From a checkpoint of a small transformer trained on Wikipedia: biases, untied embeddings.
Each number is 128 + 24 x the weight over its row's rms, rounded and kept within 0 to 255. Layers, rows and columns count from 0. Numbers have three digits each. The size before them is the row's rms in percent of the matrix's.

# up: layer 5 MLP up, 4608x768, rms 0.0285, rows 2947-3046, columns 640-703
# down: layer 5 MLP down (transposed), 4608x768, rms 0.025, rows 2947-3046, columns 640-703
up2947 103:111133137143148138143134150105097114143140108138092106131104126135109130179118124112130128166138124143126153174135134107128120118140130132109167121113146143152100090144150150093149075116117138
down2947 102:122123118105084115160140138131151143096117151100151121167148093125122128123101085126097180102165143127136158113118125137149138121132126105138110120169138158140165134118141129168146122113128144
up2948 099:139147120113162135139126137091176113106114125131119083128123137110109114152112164135121130161105104135117119118109116106177123113058134173115165151130088138135101138126134088074138092112097111
down2948 101:111118107187070127126136133163121140131132135131114131153151096145152117081161123142184144125110124094127140132139137143104126115192157132142129115123147118134133139080154151150129111163172135
up2949 101:125112070149123123095126152125148088120131109095129121101149131167141074162141083138117089081131130160138109125100107105148113153155107156108161129123128163130139106146122129129118080143162125
down2949 105:143098151131123157154146119133132138133102098120139134135123131167108183102165142109107145139142115151124138180161182145113150087099156135137132122185082118188117069089115146136177110145123177
up2950 100:097122135136132151128149128191071137119048088126104120150140135085142158127135103117138144133142133116124121086126140135082169100072136146144184123124114139124147076138145133118133127098122151
down2950 090:172117104143104133126120127061162114124149115117153117079125156129134104156130148140172113146160123111121135137140128127174110163169115131078090118127125123163137167082117134108139113175126100
up2951 104:189111115087156124120153149159136143124132137075154111106139135106110117134184086121106123146086150088162122132079156133125136140140115145123156079095099147125103155149098128114195153099151145
down2951 108:123073101157121114161142094122133095152085124141131167112114148131151110155129104153065123117103152125121145137173120145159135110112170129150138142163118132149137100130182161112082131121111125
up2952 097:126120105154163148118149134181162158088133111101140086100106119118102104148098157099098128081094136125098139127106119116173150143139106121118139136122094135101107117155109158134146087155133080
down2952 099:153131093106177107122140123108110120179126102135127118153188103154152198103147111195122126155161112107139158086147143182108128137203164124111116121083172137147139156103126088139132140118127147
up2953 105:129119131135119171133116108158174117109120156116097094124123135088112046174143129155131120158138089132138093084121067136111126130137086165146155097132147154114162111129159082124140134127152138
down2953 104:130160134170126127103148157102117148145162152142119112157087125140133139127151095130181196105104138159084125151119167137121138108129183163092105134131129113116138114134143134107111096127115123
up2954 100:115089154150114114084148139154106117131112105103114121169144181116114088164170142157091121157127164146092158132143160111114122128162130118106130141089119097157112124163098142097139110121150101
down2954 096:138147077103128154124093130115127128091143117127183109100098092127082181134127088104152135092120150168133088108121109136147149138113131161171135134151121130084107148098141144114140130128102160
up2955 099:098094119113098117108127104148158158154154145119159104142140119140130116126123099123103134132167127098121116135136135121140138119114096111113118133160130121143142102138159041124130137173123140
down2955 100:166141158177163124157099144120109135093126105123085145086132131120179137151116122140165094128106127132144152102097099138141137102093139148102180147087130126119098141137121217127078116099158108
up2956 099:131116170097153104122089093104129112130090143109135133111127166079137120172155122114132179136167128085157111088122101145115133125169104145139129126126098134126184124128093116103114125121131115
down2956 097:122121090114136143117139160164069174114180154141103128125126078145132165102129131166149085089129147198097135120125150124155129144073108093126129128148146147118081120116133129137140131164104084
up2957 103:116128159118140191110120210111107135146162163073165119118131143117162112138109147136136120097129088137115133080095163107153096161117109131143127134122134193127137114125134165105162100139152102
down2957 102:130132119175093120103148146093133076090096127149091124134110159122120145140141115114142114148086104111160110143126134135117112120127106128138153142116126078135095172114122106133114165158104121
up2958 096:092141100102153131145136143163120145074144140111146096120121115100138123134147123164145098136068155140181118133119118121106153147127139134136109146171151127129110113133095127122137100122121114
down2958 097:117109137128116109094133110106166115111150147120103174184126173141136095147097127167105146140174113136101088155141141098159120113175126131121123118197152151148106148140144103090173158148110115
up2959 104:129104120136151157106137112148107068144100159117134095116151119109156127092139118126141090161129123139136140100112128162116101170117104094152107160137097138128148098122133119114151146143142098
down2959 102:113189154074122108144157143143140146090110096099115126110148141155136114137124094140122149115123155120099145077139150089105119142122130141150154116129166140126115112125095111120115139099146201
up2960 090:109105158121137106095109137148149140113112129108145153134115058144141102167157102101122114130141142099194170098092136117122139090125140146150139091113103108127140120106125137105143139150152144
down2960 086:173102141123110159170121148094100128141124125161128127146119162123124137092074137155145139143114152154068109145167084124166139147125123111121073145157141124124142142147144136102081110100140126
up2961 097:123080102102136093132173097118177180119099089156101118182103127103105119147121074101143132135129170090131144143117119136137122091116114147126105100140070140173160106160118108098120106145139147
down2961 101:107123144148116166145092149144108123122146146099174121099156128135146114131138149118103125077121120183141138095107120115135124160121147114130133121115121107115099141115160153133187198150103161
up2962 102:116116061107097137133167122138127140090134094106109140102125131113146091117143108134115106136109145106100155140127104094157131104142146162141091148116108085114137136098095134107170105119159103
down2962 105:148129156117130116132106149088116146135106101114132108180105139097107136091097152148135145154136116150130125177119134178173137127136117077151124125119127101129151107114153157147104140129089123
up2963 099:106110098118109103163120181109115168096141119134142115117105152126140144128146124082141101144152115115111103126142122122127097169129126163140124147132127134152117114161143124143140096132111134
down2963 103:113123127122136144130118080128125111146097122139127141109149139187132108139163111154088137118078122081115124116140141117124150133137127074126174113154132162135129120148134112113127194158147157
up2964 103:103124107131118155090118135199189106077184125096060129141132144138108091144097132128115127135105101117126130162112106102137106127132181129147122148075134107157134165164135134067109115145168066
down2964 106:149129121147126078118143132118129144189112122155159065130135116115143177110157153149152156133118146166115094123121146163156137099112136124133135119161078136127132081142121155136176143104103153
up2965 097:167167140122115167125143116152168193122128139163137134127130168107116113140151107119159153158151157108121121095111161136121113147111128135128090134136057167146128137154113067071124137108130112
down2965 097:105114124167167101131123120156078141155127125095135130127125096101140108136147141103075097112131098126132143143157117129140102133149103128104168118164151096137098101121136116128130132157138159
up2966 100:104115126150118142114133161162110089132163115135100119069116121083115132102143144092119108145141141091111131140134198113130160145100137101123124117157114124151136093123148143123122145106119117
down2966 097:094168141110171163156131093147138118175099183153124156139169142181153106076119115132164108098132113136143099144136110082138088084129103137163147125118131087137133109172133112143129169161118159
up2967 095:155134073107142143111158133197168124068109110077159139133116064134134124121125086110141157132150132113153141104121144135118112149098124166169135093139184105154123105159140091147113151149141094
down2967 098:148131088140126116131127108127102112158141119146130163129108147143173128129122142173108118105103108104117100140185148175129094137181084129086122159122112119153137115089113114134193136152158177
up2968 101:139120115165131132112121103131117123164104131087128148120104092127103111174141077136120093162133114119146124155131148123138169119099146150176146133148122167091146095109125089119154153091142129
down2968 097:111093164112107133133139173137160126086140122141133147135137163134137127083110159119180113115124113157131130114124110105147114152177095102127142117140116082172126121139135140129122133136111115
up2969 099:179135122113093140123110157134123115121133115108093129106133135103105139113157117100105141129130076091135084134131101110176109096135089124115108123128133132175140110169138113070121119126101090
down2969 092:105112085146161117112144127113147122125128126123155130126113157149167106131096129154161148136059179160105141124136160144145148159095139135161149135151107161118137165112129151187116142115152121
up2970 102:097122126132140153143075151141136108111118111090085105160109121104145128093100085147085164180141147094174097120160170101134153102167105124143101100122164132106181076130111122138117144143157115
down2970 103:119135111118095167120118134186133120123140159153165148123156110154133150128201159111112076137113134148092134088106113158160139149100120153091157161093111099158086141119117162089152148150108134
up2971 110:095100120123155107094119089104104105143108124104135122125127125119083105153131089160104098112147136131125128114100149095113132147105124123145159083153139107151114135170131096118119151163166124
down2971 114:153101158122162138154122146136115159104147144100090166138115094128119106109155135144158137150102143133149114099127107137115130114149174119094117112144110165169147145120145177107097167140074107
up2972 102:127115113129129134122103152160101116124116149108152125115164100171126117089125119118109154137095110138138107091137132073152126169078161117146106168128132165104160080156130118085102145132133084
down2972 100:164120154143125156168131130086183118159104128151125142136074125076153143162158147130155142091167128117132102124142096132129166088113123095156121141167144109141073128123136130116142125115125148
up2973 103:098145136138090148156136147104160120085116142132102114110102186135131115124114123132097130156114121098160127127104132120125101154144157110134126107150151137167140134102077130107117114144142135
down2973 101:135126070120135130132116107108098121118148123145151110133127063135133151154156143130116097144170146153116151151160136119144139138097134153137115123151105114095115131101184149108118152120109125
up2974 104:171130120079154184110118113118197112131164128113148151105176171089107126133094112113113111125123145114095135131157114127132095100112121141090102156109106178140144081158188149121163102160128095
down2974 116:131087103125124157097110143150075088050112146108104110113095131137090145126166111132105108111126155143189114120167157106112130151137158125137128123141134138111106110123145083124148133147136128
up2975 102:136115120120138161130093131140160101115141124146141118110158129078163131089114146080128112135082118126141105141163135113183123098105061112122151176118067146188127107097152153095163104143137086
down2975 104:159122136109121174134125127127109120110137125103157153121107127185116150091193135149127154097173127095163146076124116128090073137157157142119137125103104125095100111124087131169140126119125131
up2976 094:140152138125173156132192107139102088146108125132150093120097162082123156148166110096093135138144116113117162104122139109124147121164141140172157122155081127101114136121145144132154110097151174
down2976 087:100145080113100104116101195107154111109169112120117126126172096132158108108095158147177099123120131152121100143143116129149116095116125134082097131120186145147107120149129134122119144124104075
up2977 098:097127106142125127129120136127129140132110140124147092154113150134130152141126133141103127113110088115119115149136136112131077097116103094132141110147101126164133109119137163125126104142119132
down2977 095:148145161108121127132119169116149130118112109153130151090139112105128105134126156131147152100117168128146131116123161159113187134126131171115132174148140152119131121145153108135128152123122126
up2978 105:151143099143128160123174150099122135097125106132123107114152104115142121127113152132155141163139138129092170153138147110106113149143108132102136149150138132127160164106141094121155137161127152
down2978 106:103095173080151177132108084150115097123126116106140160127113122141095119090119119102136102111103113131129066088111120128137138107120132117138137115069109147135153116150144142126121096134127139
up2979 094:128148139145142134151063110157114109150139148131145143089116189106147114162111091097127124111132159081133166128115137113154159109113130132140110108146107173131139164151134097092099131172156123
down2979 088:118164125127094105137177142098121132113127070132174095151121062132117125072156148131164132134121097158139099134150128139129122110151133145087151160126145126114128112127126140154164103097112128
up2980 097:160155128129121105116143137148118113125103151103105107157127149136155095149112113115112127133107121083120117113110115112143116130157078126103125180124118150141153131128124109114114139132134130
down2980 095:135087135104160154155129126130134143116133101161114125084134131100124135148167131165112121124139154126141150146126161127132114122100144131115117030123135103135111121126144149126118135124126099
up2981 106:159100129156101156148143096119132098129127128150157159147091156089146152149136114102109158142154118114146123067116150099117105142133111125174101114136198143133160133128139129129115113157118115
down2981 104:149122177119131138152099162101129168121140141096096123130128086162115121096121162132149147117109143134143140153148121088120160130109161133115141133161088141138157128162138123118122108122134152
up2982 092:129139122084104186121126143144160101106152160140146122138132083157106096167123103118116136110152177132143126114133133162126149152144073123118130130142119135147104148160154121101126096122128129
down2982 098:132091161176142118158121131097102100141124107112155187130166149112164140099162141152149108150128092094127158133136102104150099078142160124160133135103158113111097101101123128137144167145166144
up2983 102:120155152115143121154126125140145137120074132146097148116145133129106110098115101124076118160146134086106161143166101116126113148144100133117175138104163156141153118169115117132162147127108095
down2983 097:145115146118106127107158128085126094149190140132157105141108104101134129128150117153155124128102149173155111126078152134131157145110145104139068158159098110130124127105133140143089121153117142
up2984 108:168118085094138131102122124125133089115109071136122114117088147132125163153144071108151125173132095094185134059136166090142137133117132154135162137123137131114124119089176148141158067098160154
down2984 106:122122133122124151135076147123083108138100114143139149099112117145125117110113143104157159090119161113079130140137092135125175119114103096133165140114135115140100129161090082129093164161083094
up2985 107:134137102099138141162091117093091135109129102138161152154102112134120180130165111108116113179120134129144111119132161170116135127090089109139121140130126139151113111122143150106151129150161106
down2985 108:176119098145089093128173162115160135124140091123117140158142157144156159081110109146124114115100130121114151157117168130130153137129105118104163156116113175114130127122139105128093108126127137
up2986 093:124113111054107099077106162093140105117155161067154115123116128130157130131133118109174106103150131125100151145131162114156079162110112166111164144140144156189152145129169112089068085158131130
down2986 097:152124147175134165169101111146136102084174118147140159139152091158057111126132162159098138163109115103157120136127117101118165106108105157148144128146103113124143095123078102126155129148139139
up2987 099:113098136140104155100146133116160121128179107154113111124138138137119135051139175132117122140136131143103111158085124117123188109112166097164117135148114169124151105166106147087161113127121144
down2987 094:133129102145140107105114097131102134170083125091163096125145102141110097158154132125167150145098126138128140112142130127135099134152093171122130133126153094131106137086144082165100135129127087
up2988 089:086165166141137124119108126094114119169145105122129122109125132110125135124124128088127128169161122086151125132156139113129115155124136152136125140153139091149127140080138145148153112108165146
down2988 083:132108107130116131094148128152142150092157125124143097177140129161145119145119148133152108115131121151125098125140109161132155129133130112139108092135108146094121100169156148131076150143100128
up2989 108:076085104161140167110143119148127135120094139141091142113138094095098106146137105150122135165141096146113116133131149124126130132139107152122139102169131099184128109113216119145165123138144142
down2989 105:150115138114103125137125158103120106149129132163158082145117146133147114088146125108152134124131131100081135108129115182147083121171114094138120153122143124136113140156126130103083147147087107
up2990 101:161161163140112088124188123117126138133107145095127086138136141146118078132150148143119135155145164097088134164111133127135160145159097143183118118134089110134121137115136147140103128168136112
down2990 101:143122069085150131107132097122141101095111121135149130141098127100183142154158085105109181097126125129167147131172100140105151130072133154126075108146129155149120141092142082145127161113191155
up2991 098:107156127117113146095096130101154161100122146103146135102122117153076140152156140090113134157132120106143108121118148114137125141114107142112142143133134154149140131068140111103088095131099164
down2991 099:139108124115107149092122125154140112161117078137167110127123130127166155114085159174122112113112105141118171136141117163111090152135091132177120120139147105109125114138084157120151131137147151
up2992 095:159164134134116117120167117090137132109133112120147106131098121147123111128137109097141106097105113119127169075114084140172142074140083162099134139140123153108101125159148095072129136120114063
down2992 092:115080124132099138133107113139075117152086120112156106121142119115119145142103129154159158158121097116150113161125138119142160063089137114158124123068141105130120129099106128104130109139180156
up2993 105:140154139110135143126144136137107146094142116140158137105066093126137137149130163104138160101132131123116152147151118126149116110124142128127148181143141131135115116105177118083146113141088101
down2993 099:165151117133110131085158078126125076156113120139130151141162141130152167165147164141165149163161127143136154113145119138090156128132129161131150122162114132119157138116097130141134141136188128
up2994 098:109110156114077138111166145161161131098135142112122120137175150163168128150184144116084119152156143125139139132153110076144095111191112127137121111159122095110144129125167129121136144142161127
down2994 098:112152107135118122104096113090121121171142182135143138117110112131161140087100114133147177110092103124174156140112130155146135122122090114113128141145131132132117142140085100131111134115112124
up2995 099:086136116119173120116122118163113106128141155152161136122126138138081143145143080146126111129119135166125141091121186118106131119121085116120095107132105165115152169106143089120132140134170140
down2995 095:133176095107138136144133133156133126114145118175140115100145107102119122115130142133165144155122137175131117138122128138112138143141135124093157143172123148153118148113101115104124140150144116
up2996 097:136152107141168138136101114148110117116104151117137092166152113139101095130141113108095138143163131115157174136129145148086137119139144096120099118120131126136161163116138175144107150123144171
down2996 098:116132114136120119108157154105131137136136097143148129117146121107104173106097090114126144138113132154102134120131095102117125163141095144139132141102122140113121133116107102145143094172118123
up2997 098:121102150137143146146079125144127102126132087127110130126120137132139113145137092141116143120137101095131174138088123133117115141135130102139118097150128149159163124200130122113090153166173140
down2997 098:151162119127148072110151120126142113138194137157131123111111114134136152089113143103097095169104149128111137160134126119168154145101162139167113144141165116131145145085168122158112111117093129
up2998 098:103148143101125134131106125166146115120090121118083125122090116126185114083127164151096131160099123102120128119125159136103108125110144151133128115117115161157139101127130094117138160163139089
down2998 096:122094107175167153115133155119102124132160130096175146126131086118054157139127141125154130144156145116149158122165066157116161136106098144117115093112178100100080139128115156131143132087109158
up2999 101:090116122076162137092162148114120096122139214133161093094123118098142140159152154120124108105116109149132150147127132134125038117105123126136114116119127130127107131134108150105138121131148111
down2999 098:132128153174108116155119116145164144102104083146147119191130121196098142093105112142092150119139163121126102107113133098103207110128129129126159152175102130121179136089121093128157136105123109
up3000 101:111093138136081122123138147158140136152146115113113131110141153134159098098141131130121118195156135129129137159119108129104156128102145134107149115136126148099146108149137124131124117118163142
down3000 102:130168139144165104111152094128094125086145119157130105119120134150050139141138165120102158119125114087105130115142149097144135133115168125141136117131111133146106129130124120117147125136139096
up3001 102:129094124163104146127178143105152124130133167162142154146142156087147100140139123130135108142138161153084137097139126097135145135147154112161119142072118145131137162142098141151148094107113090
down3001 099:109158141089088080139131084127140117101120125107119105100125129157092146126121151147109099134109105125162163195122163148110138129158149106118115125167114125142111087126173114103139109178146153
up3002 100:169150128111136171093155119151128100152112168080147167091067177124114133135092102169150121114120169146124086111124136144185101131141130148117107070085098162116132126172154117106117094146159121
down3002 103:094150107163129121160141149104111114132125110148126135108151113100132170151148137124120135164121111113132125074179113143142118134141093124112131168123121159143141130118113151113132141133113122
up3003 100:137098164123107123099145169102156137136102137135161138113116146174136140111146122135125122161110112093155113109128140079118105096108133094166151127122134131131157133168119155079115124175156134
down3003 094:136144095116162130157129127112105082129153147138054117117091144097123142125172108120149123131121103129107159112137117160116104148136152132136110155179142141120132142082157077134107065096111149
up3004 108:114104137124134140110126103102141136157110123136140131134089107134123157145146143137123154158104108105153155141129166115123121133119162141140138108173126106119126104084181117110120107166139091
down3004 113:113091126147148145122140138145073127120156124122147111068133112092154124133151127104156146106165166128096144086143100179132149174117124140126134119123101080154099155130141083144095153106141152
up3005 101:148135101103104163110101133176126096117176144168133140094136098129118131078163142150124141097110127110095132109147148129134099139109106133096137129151152113119159125133128147121144109188134139
down3005 106:086122109108108093099119106107154112112117113070158126204130152132148116126141154155147099154123116109180128137121147151172154087157101102120045189117125130138124140116155122134115148133164167
up3006 098:122131155133131122126125135167097164134134145138118058117070092122115151087148125104138150127133157119167097115112100086142137099075158142085166103120163162175119093116145096105134096131152105
down3006 098:094124140122136075134151164109146101108142176154106157133150157091123100145099157070166158106132116117074132159210126128091127128146146111157093135110115112145113159111107167124114170156169171
up3007 101:117094128131116132135085156098089151144091217154110175148081142138188161141115123178140109128069132149139159144133133110121119134138149108114138131160154142140145129106108170151141128139128122
down3007 096:144129106118121130115127133099180127076155070116129102142133134126094091122142133124111120131139183125116099071124137095142109117138097101108124154127110155121133107136152130106107092123108125
up3008 102:113163106111120110125142144099153117134143106078164095097064149133107124121165107121090092153153177134128144108129138107157098159129147099132125091126135138122105151135140129126131159148150129
down3008 098:150152096170126145159140113080104161168113156133160110140108125098139119130085135138120120154107111128107166128172139123152123109140141110146104151119105127143122139077197163107122123058085134
up3009 103:130150091133105079146133120128129138135106139092139107181063139134103164130121120103099135228166111117128146109131166138150079105096160129094132112087143138127110085118149149098136132116155152
down3009 103:109080145124171165130116132116151100144139108137116150110145154127134121105163163135133109084071153152111102162116114111145167131136123139145120115178099095126133160101183102155112106125108122
up3010 095:149131118145132113151152127143124151123111090132129112112077113078102096171133089108121157127133164090165158117149115106146114128157111140109137095139102136144110123122133135125116100114155118
down3010 096:118138110113120168106085104090109119161114115154108133149178120154143159064092127150131107123140101156129058124139118140119094164108117097149142165090127130133136125123100121123122146138115133
up3011 095:111094115098127089133101117150109119125105166105127133158164138123125061137130130155110091139076108104112133077119154130177119135187102127174111133175117138136131111123145127131146109145124114
down3011 094:151148110127090151113129136118145150128128117124160084107102120142175155098116118122131185144182124115133106151133127087091116114109097114110137117099157126124143142142101139102096166121135119
up3012 099:190105141132125095123173141131131074088102105113089110130132118140134135114115073119124118136081139151128124143151142111165114096127093125165147128108106171092137149125183152116157114171133138
down3012 099:105130122135130120087115139144141176145174128130136117149145134127097116146151151101092099111152125072120165107106152128110122181116120138106092108142150079175173095088093093136131085119168123
up3013 096:097127107106138127114107085140110129135120114135185081071137114128105105133127128159153120115097141105112118133120082134129085185114109143131160124124123130141161104131173124131113111130145062
down3013 099:164118147159136150113177145134155118119093148137086159144122135096135144098130092138148129122143124155135127152161138141119176106148141152141115121164159128148129144122106110114123143104098134
up3014 110:141119132169163120069131121139134117112111095122118136151122134136145086141136113138117085147119127094173154127161142131125151152152156161156099123157116098132135071134125149121145111139138158
down3014 111:092168131107135075127133146135165127129140136136161067133161108145172172103129172140134091107100129132129124154096120112117134112106123080158133115090121116154150094144096130119140145122140094
up3015 108:108133092142115118118112147118140100154140112143135133105147147144146092145135116092116135098124130060126159149164130113180097171079125149115142119160099136128130097103141196144159103137148157
down3015 114:151090144126121157148072158135088118153132126146107141135140113142133092118117125094186134133123110138099134128092091107119149108121123096096146128104135093113147126130124136129131144134131111
up3016 101:111131125121139123072153193097113131170064129120157154172140087136082149130127107123106143135145118093143166134136145135097129152143084109104103131146131112129114044154112072143102095133122140
down3016 101:121069097124132139154112104137115142102154136135129160120153142125168122165125142097120143134126130119111121133137085132114147138088127128132130154156111157115118182114131134120145118133105125
up3017 098:142109146091093189160140131132098085145125113141131129111140142130128104151104091160088100112161157132139126128141092125153143123132107107151115094116128092140126127128143106094138121131151116
down3017 097:139137112156150148112100135164140142166124123143097143130132106174122142078131146156123113114105104106134181118128182133156124130107096140153103152124108140130151088099084126114146123107110133
up3018 101:130135154138139118133100120121123152141142111120120093142125131110154120090115138104087082106107151101171148125154165106148133134180116091153130125147128075156121097124116152146204118183139121
down3018 103:111147106111119146110127134105129108173131122143120143130145100126125151137146086121117177122176122178082103093135134115127103177145111117116123118120119148144137119114125100140089142120144126
up3019 102:118119110114132129094110116114123123046102092157094112147144109129109140093158097093120127128136121093133146160107151088159106144120113127123162127198141116170134102118146084109145153129120146
down3019 102:118136134127151134136140138156127167137123135118138136110124127109168146146155123143123126133135121142170169130189110142085121120114125133142143104155100153069145125148122160130189141136158079
up3020 096:114122091133130124092164119103137103111112134117133150125156160124117172163113104099123144144100170043086149142113167091114136180143161110098154130100119158130144069138130114123168168148146170
down3020 096:139111126175129119146120094102126125174151137148125174104093097120123125107164125116155153120120122146146109120181109119085170096140135122143091150131126124100114181111148131141125146126136137
up3021 105:160071111108143147119143119113144138139096120131150129139167173116133078140131123112130136156135140141211085105171071087160113134118117166125090091140137131082188131135116095109160168116116096
down3021 106:080159156131126151125069117120101125124129119175094128087149118123112155122073123168169153073155142131120171117066195145130116109106114141139154140121122078146118109148091137128137114118127115
up3022 099:146147109162156143165081142111141162132140128129119170109088126161089124149154084120131125128112143130186126088128134131180137124140129125097162143129152180152155106129135138126090103140088122
down3022 097:116117171091103148118162163153105079123119129097152142119165129156150116099095146118112169113160134112127140153108126119111121130147117123162124106123131124124120135171137111121137133142166145
up3023 094:109131095107162147135167180143101116097134106117138139106105104127117122143138118129155119143140158106125145104149138086113114137154111144094126100140092127087146139125113096129174145132134136
down3023 100:152113116147137126110105100140146146161139147130134124177138165119164144112154086145114109128128118144117107108161125103123143148073136110154138146096135118120124143134112179162134093132086119
up3024 107:099119083086137151127136127076114098119137131122171143088119156158135112128157151132120138127149086081141161073176149163113089114151119150159117105137094131140099141149159169153164126163156123
down3024 097:136111167149100133119124078149148165131136170166116138171140131106129135128114164086229103172125142161090083112112109117151141128085111124103124155116114127092120085130154138123088111115146133
up3025 100:118079154140098176094148142154121107093130168105104139148123126123146099145123141119144119126107145111128147123105132127159101109130135126149117088124149119122139115167093117171111132142102125
down3025 103:089169133108136091117135141094187111152102100142088110141124162160085110086133141130145139097116114107123097131148110104148078172136090096115101149131140120130154118108153127065163148105106123
up3026 090:146119112116160154139115184188103149110118101139158140122148122102125153092125167093126143124111160117092144113150106142090115102141107134121081091184148164099146078146109132101143157150120135
down3026 090:122145130140108111091138137114147106129126151129105113134105139127155100096151133169084103144132078150141130123117181115151173156139125143133151139109121094142127190104120131091123099118140141
up3027 102:133118121139107129121165107142116131109080102115171167119148097132107130109115112103119132153137159076141152144160136136120131131124102156158074137104120172176131131126116107084121102121181089
down3027 099:136107126071133150128134131140140149137121153164104051115147128109122112111133114131126158101128124145104112110123115115146127107114113113087157105164112136120145107159153164147139144111118121
up3028 098:117099101136129145132135123116122180162144146144123123142113092124102142154171132129119111168167145108128184160141148144127110134136079106159135067100145140122144190117116115097160144177135111
down3028 095:091155147112121138137104141107129105103114108114090073120128161116165105100099170079181117086122126122123111131090109102114161088102174147101118160142115104120130090122131125141101148108090102
up3029 104:106142124091138162118163156156138113136070110140123123090076114167148152073214124153127139160121096092156171136100157108148116146139126178137122075104104099132139125107128159116132117134131121
down3029 109:158128104112118157131116100072152118131095170140096146173156166126119101095134119119121121129155155149097096107167069174108147150100169108137123106143117144116151144162117110128124121142149090
up3030 100:125147131140143164082121133177145085131125140087146161070128109126113150155172116136125144108156139204129111079139164118126106126088122084110136083138118179084140094126137121145138121162171116
down3030 100:133085144154135100162143162123126120132125129153106109133115098106147130079138150151138124159105128137137077121130098153092150069126147110113176139120109168125123139115132154130116170157086111
up3031 101:162090135153145159121144103159087075165118160167141149160136150156128117160110145108106103140151080112128094103104115162181080113093103159116146195131130142162152103153152122136163141133130129
down3031 101:100136148117150120131104119110151112089141133097164067125129151121094140133116113131098138133122158114155104114099112069075148134162143102126127061125117139124113165129092092099126087147183102
up3032 104:110146112121109195112198153157111078142124151126151152091104140127178145087143139109128136132105117128128143151141167155163108106106146118163147093123117119111138130126120126109143127139138112
down3032 107:165109135132141107118113112118111130125132133140116109155148084113100154122138144142118149149133116157138106111108079121120147150138107142127150140159136156140157100162108082119119160108084137
up3033 096:098075119122143132064143136152154054114171176110119123128164107179146087132164067119112129189136160111126117130118122133107170117122171129132061120103189112179127161154136099118090146086132103
down3033 095:114125109140131090169117103111101151150105072112162147116127128119144159121107130142173109096096123110126134107110129144160111139115126109126169136122099116108101134121123157158143115137117137
up3034 106:120115118121126147114173146126092079141103098109176126104116091131152106150115104106130123110118140126152134110072118098099100148125114186105163054169137109134116114145147109121181106098114101
down3034 108:161120125125147134100112085130145128114106118096087127153152159130125125119140134106123103151109134120112110098108109142129135125136159143131175166139111077116149144125144136125131142121111128
up3035 093:139133107083114135135115189093151132105149146129132127129141104162118102104148087138104145117109126112140161090114108048162111161139125149108109111105142148168113123158110130125136125161095106
down3035 089:109090146137146135140137042154090121107106138125133143125142124124134144156164097075137097153160118148118116124137152155089147113099124145177123141152100121129123142106129091124158100103179152
up3036 095:126169104069108155109173114136131096116119114095109112125091127111118159145132125091134167129140146155099168094139123112161110089135110141139173112098110113089136173085130133125106141144162085
down3036 094:099064134170146094135138165155119145100131123096180093104131112116168091115122121175121079138139081114127082093128148107135155155103120135093086142134128129187112104160105156141159142131134168
up3037 109:117117134124138143150161126116174136121095161142141134090135212098164112176134108119124126108132154130180163159109177150104163141127083159124139110107127122160146140142145100137158097136137142
down3037 110:134129112117113114103146144149157153105167112139098131088098078149101125091113149143116164112132130116077130117164138074190096112122164114076084140136120140089135097108147155132107109145093140
up3038 100:159088131135149135089185141123097137123100124131104116105126090099132123170106134170114162119113142130123122097083121128131135133131130150099157100164152115169120108147120125123157137155119161
down3038 103:128129126115154112126112071118139132153158154107102125108103134090095108138121148120085091139106124133148128121119137119128109109115147102120107111111109165125131138134138102071097169092137161
up3039 106:124146124088104107113147135123123114153109147125154135108090114124105128140169106109122106143121154132135140162120167115135087120145146128142154094103093129149128137114150114107117148137176121
down3039 101:126091181142137124131105092163140151128126158130101153152149155141126135124093120142185150107136128134123145108116103126122164139107135142104123126155146131118138130145144122163102101126139139
up3040 106:114101170103107137104111100076154080151125162105160141105138134158121116136117111166110161126107124123130106125139168091149142133105094156107100106131131165135156156168151142136141107146161139
down3040 104:145157145125111146164131133129150122108150154109139141153111117108173168101121134090123104138168130144137127116099163090119136109130142110140116142127120138102152122098177140144125170131195144
up3041 103:159119111105148159148144142124116097065105094116117140170114112148092121086134044144130130159126099110143148105090133100131091120077156141130121103172140130135082116165129171137124168174097111
down3041 106:144146092140147136118117141129153128122148100149152117144109125082156141152120141139077151093152161146112143146134163092121147155140117110182118156082111113191115151085127114125167132114149137
up3042 104:095063123111140094074131138173159122131129150087114085114130133097114134123133120172116092149116141097119107115131111079097064112096175108164159114165117141128124158165123128112123130101127060
down3042 105:143188113124124146147163165127123119105163106085105148127157128115120132125108170107174138142134115119080163125116142110130185139156090121120118140107123134162147112122136094129134110140109121
up3043 097:113099095112142120143125150157108111108146119109086110092120117118116126116188126107108104141127133134146161149140126128074100141137113095120127101119119131142139143138132140106168094120098070
down3043 098:171125150084122111113107109113173149159098144125180101131112133120162156113084111166141115111153118123140119108086162137150110087160156165150135140131133108136110117134107115122086084100152141
up3044 105:109135120158116148126124131087154101165136104133112098154133111096139159110189148147105109137125141072170110081136130114141139139140071115117097156131111142092124144135112150096144114121128127
down3044 104:163121163122180109142158112122132141135118147119171170130120173160112095155070108073084123160117103090107156133125096180135145164171166175168150085107130139166138118138123100131135151122096125
up3045 103:076111131147082121104110116139108120125123144135075130115154105101095124114139138139084087102119143141087157143159121129131127117142129117180142119147161154123185129162148164146108133140156131
down3045 100:123131152117131149137168161144148126131094151119133157138104201179170159117146109129143150123129143124193121167122134121129135126103111144116117150147131149130113092123096097079165140105135133
up3046 103:096147126150114060120168172108116095131103121127121114108112107105080136113122124151141109115084171143177150143122110106111111101127100120122135131156099086139114120105137136102141146135162104
down3046 100:162104131103149164102132116143142136086113118129116089163135133164157147118098094121128172123180120108140147138125105111101113087102116154156141108139134132142123162098111126123086132107106127